Weights of a small GPT-style language model, trained from scratch on English Wikipedia: capped logits, a variant of Adam for these matrices.
Each number is 50 + 10 x the weight over the matrix's rms, rounded and kept within 0 to 99. Layers, rows and columns count from 0.

# layer 3 MLP up, 512x192, rms 0.0908, rows 214-235, columns 128-191
43 51 36 66 45 69 45 59 64 46 57 47 40 58 28 55 48 62 45 60 48 48 29 37 31 50 43 40 44 54 31 53 46 53 49 48 53 66 57 53 32 60 54 54 42 60 41 55 54 34 42 54 49 41 60 51 51 57 43 49 60 38 76 47
36 34 58 35 46 54 55 58 52 54 59 38 56 58 41 56 60 45 58 45 51 40 41 52 58 49 53 59 47 53 42 38 37 44 51 54 54 47 55 62 63 54 49 61 48 57 66 54 46 58 54 39 53 45 54 63 50 53 50 41 61 40 45 44
40 55 40 77 56 51 56 47 30 51 60 49 43 55 40 47 55 41 40 56 44 53 41 67 44 40 42 52 55 55 48 49 65 51 40 56 64 54 53 46 47 43 52 67 59 36 55 49 57 48 62 49 42 41 46 55 51 44 44 68 46 66 46 63
57 49 55 48 50 55 40 62 57 50 60 43 54 57 38 60 55 50 55 57 35 44 69 43 48 45 58 56 47 52 48 63 63 61 52 57 41 35 40 60 42 42 46 53 56 60 49 45 58 59 48 26 70 47 42 59 34 41 44 60 53 55 38 51
58 60 54 44 49 48 44 57 57 51 54 37 34 59 50 43 26 39 73 60 51 39 61 59 37 51 58 52 48 53 67 43 34 36 46 59 58 44 66 52 54 35 54 58 29 53 56 38 58 59 27 32 49 37 50 49 66 42 47 52 54 36 46 55
66 58 58 54 55 55 44 40 55 47 54 68 43 48 58 44 56 48 57 47 56 53 51 55 48 48 43 43 58 42 47 31 31 35 42 43 31 43 54 48 54 46 52 44 44 67 44 50 65 58 55 41 62 43 48 60 37 44 62 61 46 56 45 55
48 49 47 45 49 45 42 57 56 60 39 50 49 45 42 47 55 52 53 53 49 53 42 46 43 52 44 60 54 72 41 50 54 59 47 26 35 47 44 52 38 44 37 45 58 56 55 43 60 42 55 53 46 59 38 52 60 53 40 48 78 55 43 43
58 52 47 43 52 58 43 64 33 47 43 38 45 52 42 72 37 44 49 46 45 59 51 60 43 43 45 59 43 49 52 50 57 52 67 64 54 53 27 39 42 63 52 43 42 42 44 47 42 51 49 40 62 72 58 61 58 50 46 57 53 49 43 48
64 46 49 46 36 44 58 26 57 46 48 47 66 45 48 55 73 55 40 65 64 48 58 36 55 58 55 53 48 67 52 31 42 58 46 47 65 46 71 57 39 40 54 44 50 58 56 46 39 50 57 67 65 47 63 36 50 48 36 34 55 53 51 26
45 46 52 52 64 48 53 51 65 32 44 43 57 54 31 33 41 64 43 36 40 54 55 45 16 51 44 50 48 59 49 40 37 57 52 33 55 54 52 60 46 42 57 41 62 49 63 37 59 54 71 49 46 58 46 57 57 47 44 40 41 41 58 71
59 53 62 42 53 27 57 51 40 46 47 40 44 46 62 40 44 52 27 68 59 55 55 60 45 47 45 64 46 40 40 55 63 69 72 45 61 51 57 49 59 50 25 53 51 44 64 49 36 40 53 56 71 53 59 69 58 57 65 64 64 65 45 47
59 52 48 51 40 61 47 44 73 35 47 47 47 56 55 54 54 32 52 58 58 46 43 39 64 53 62 52 47 58 47 59 48 57 51 49 48 35 61 72 50 68 63 48 44 59 44 51 51 62 46 42 41 49 61 79 42 40 40 68 62 51 52 52
63 57 63 47 33 57 56 57 43 52 59 51 55 57 50 65 37 48 47 73 53 60 49 52 50 51 54 45 53 51 47 68 40 48 39 39 41 51 39 56 74 54 60 51 48 58 52 43 57 30 37 56 61 55 42 60 51 60 43 60 45 50 66 23
54 45 58 37 52 41 63 73 40 40 47 42 57 61 72 66 38 53 48 63 46 44 50 58 66 62 47 53 40 44 57 49 34 58 59 32 48 60 60 42 56 63 62 48 45 68 45 64 58 47 42 39 44 39 68 47 51 47 65 49 40 44 48 44
79 58 49 51 48 49 52 35 42 46 51 49 39 51 63 52 58 42 35 58 53 52 43 23 53 44 46 53 42 42 57 53 55 56 48 42 48 44 41 48 55 60 65 59 44 53 64 44 41 35 58 42 58 61 58 50 25 45 52 60 74 48 49 53
68 54 53 33 48 43 29 57 46 50 57 55 47 52 53 59 45 58 52 54 55 59 59 38 49 43 23 35 58 44 54 50 54 60 43 64 32 42 61 50 51 48 42 59 42 73 43 43 56 53 56 60 60 46 60 48 31 52 34 58 24 53 70 46
50 65 57 43 76 43 45 43 58 56 50 55 52 48 52 46 47 32 45 41 50 43 39 60 42 53 48 38 32 49 69 59 43 44 35 55 60 50 64 47 39 50 65 58 51 49 62 57 56 59 40 51 54 45 55 45 34 52 59 45 55 59 45 56
47 64 57 37 64 67 54 29 53 52 26 60 56 50 45 64 66 41 59 52 56 45 66 39 53 33 41 52 57 50 44 60 51 56 57 40 70 39 53 57 41 55 53 62 48 48 41 58 39 50 51 45 63 52 32 36 57 59 65 48 40 45 55 41
69 52 58 50 41 43 34 40 36 36 52 38 43 62 52 42 49 40 37 49 54 39 47 67 59 55 46 44 47 40 52 43 49 45 35 48 37 56 63 54 70 46 74 27 55 38 48 51 47 36 55 58 42 59 55 53 55 52 56 41 49 40 65 44
60 44 59 62 45 54 65 49 61 55 46 65 55 58 69 51 48 62 71 51 66 51 33 38 61 34 44 41 64 50 45 47 61 69 50 42 53 50 50 54 46 52 57 43 54 57 37 48 69 44 41 38 48 29 36 53 59 40 59 43 64 45 57 57
47 71 50 44 61 57 54 53 55 56 37 51 60 48 48 47 34 67 55 43 42 41 51 65 64 41 59 42 23 47 58 56 55 51 51 42 51 52 49 47 38 37 66 41 57 49 53 80 53 55 41 42 35 41 64 55 47 68 56 42 51 55 47 58
44 40 63 45 40 46 49 52 53 41 46 52 50 60 52 58 47 52 44 47 57 45 53 36 38 65 63 48 45 58 37 49 50 54 53 52 47 44 48 48 57 53 44 58 45 62 52 57 56 44 52 54 37 43 56 57 63 54 47 53 50 53 35 57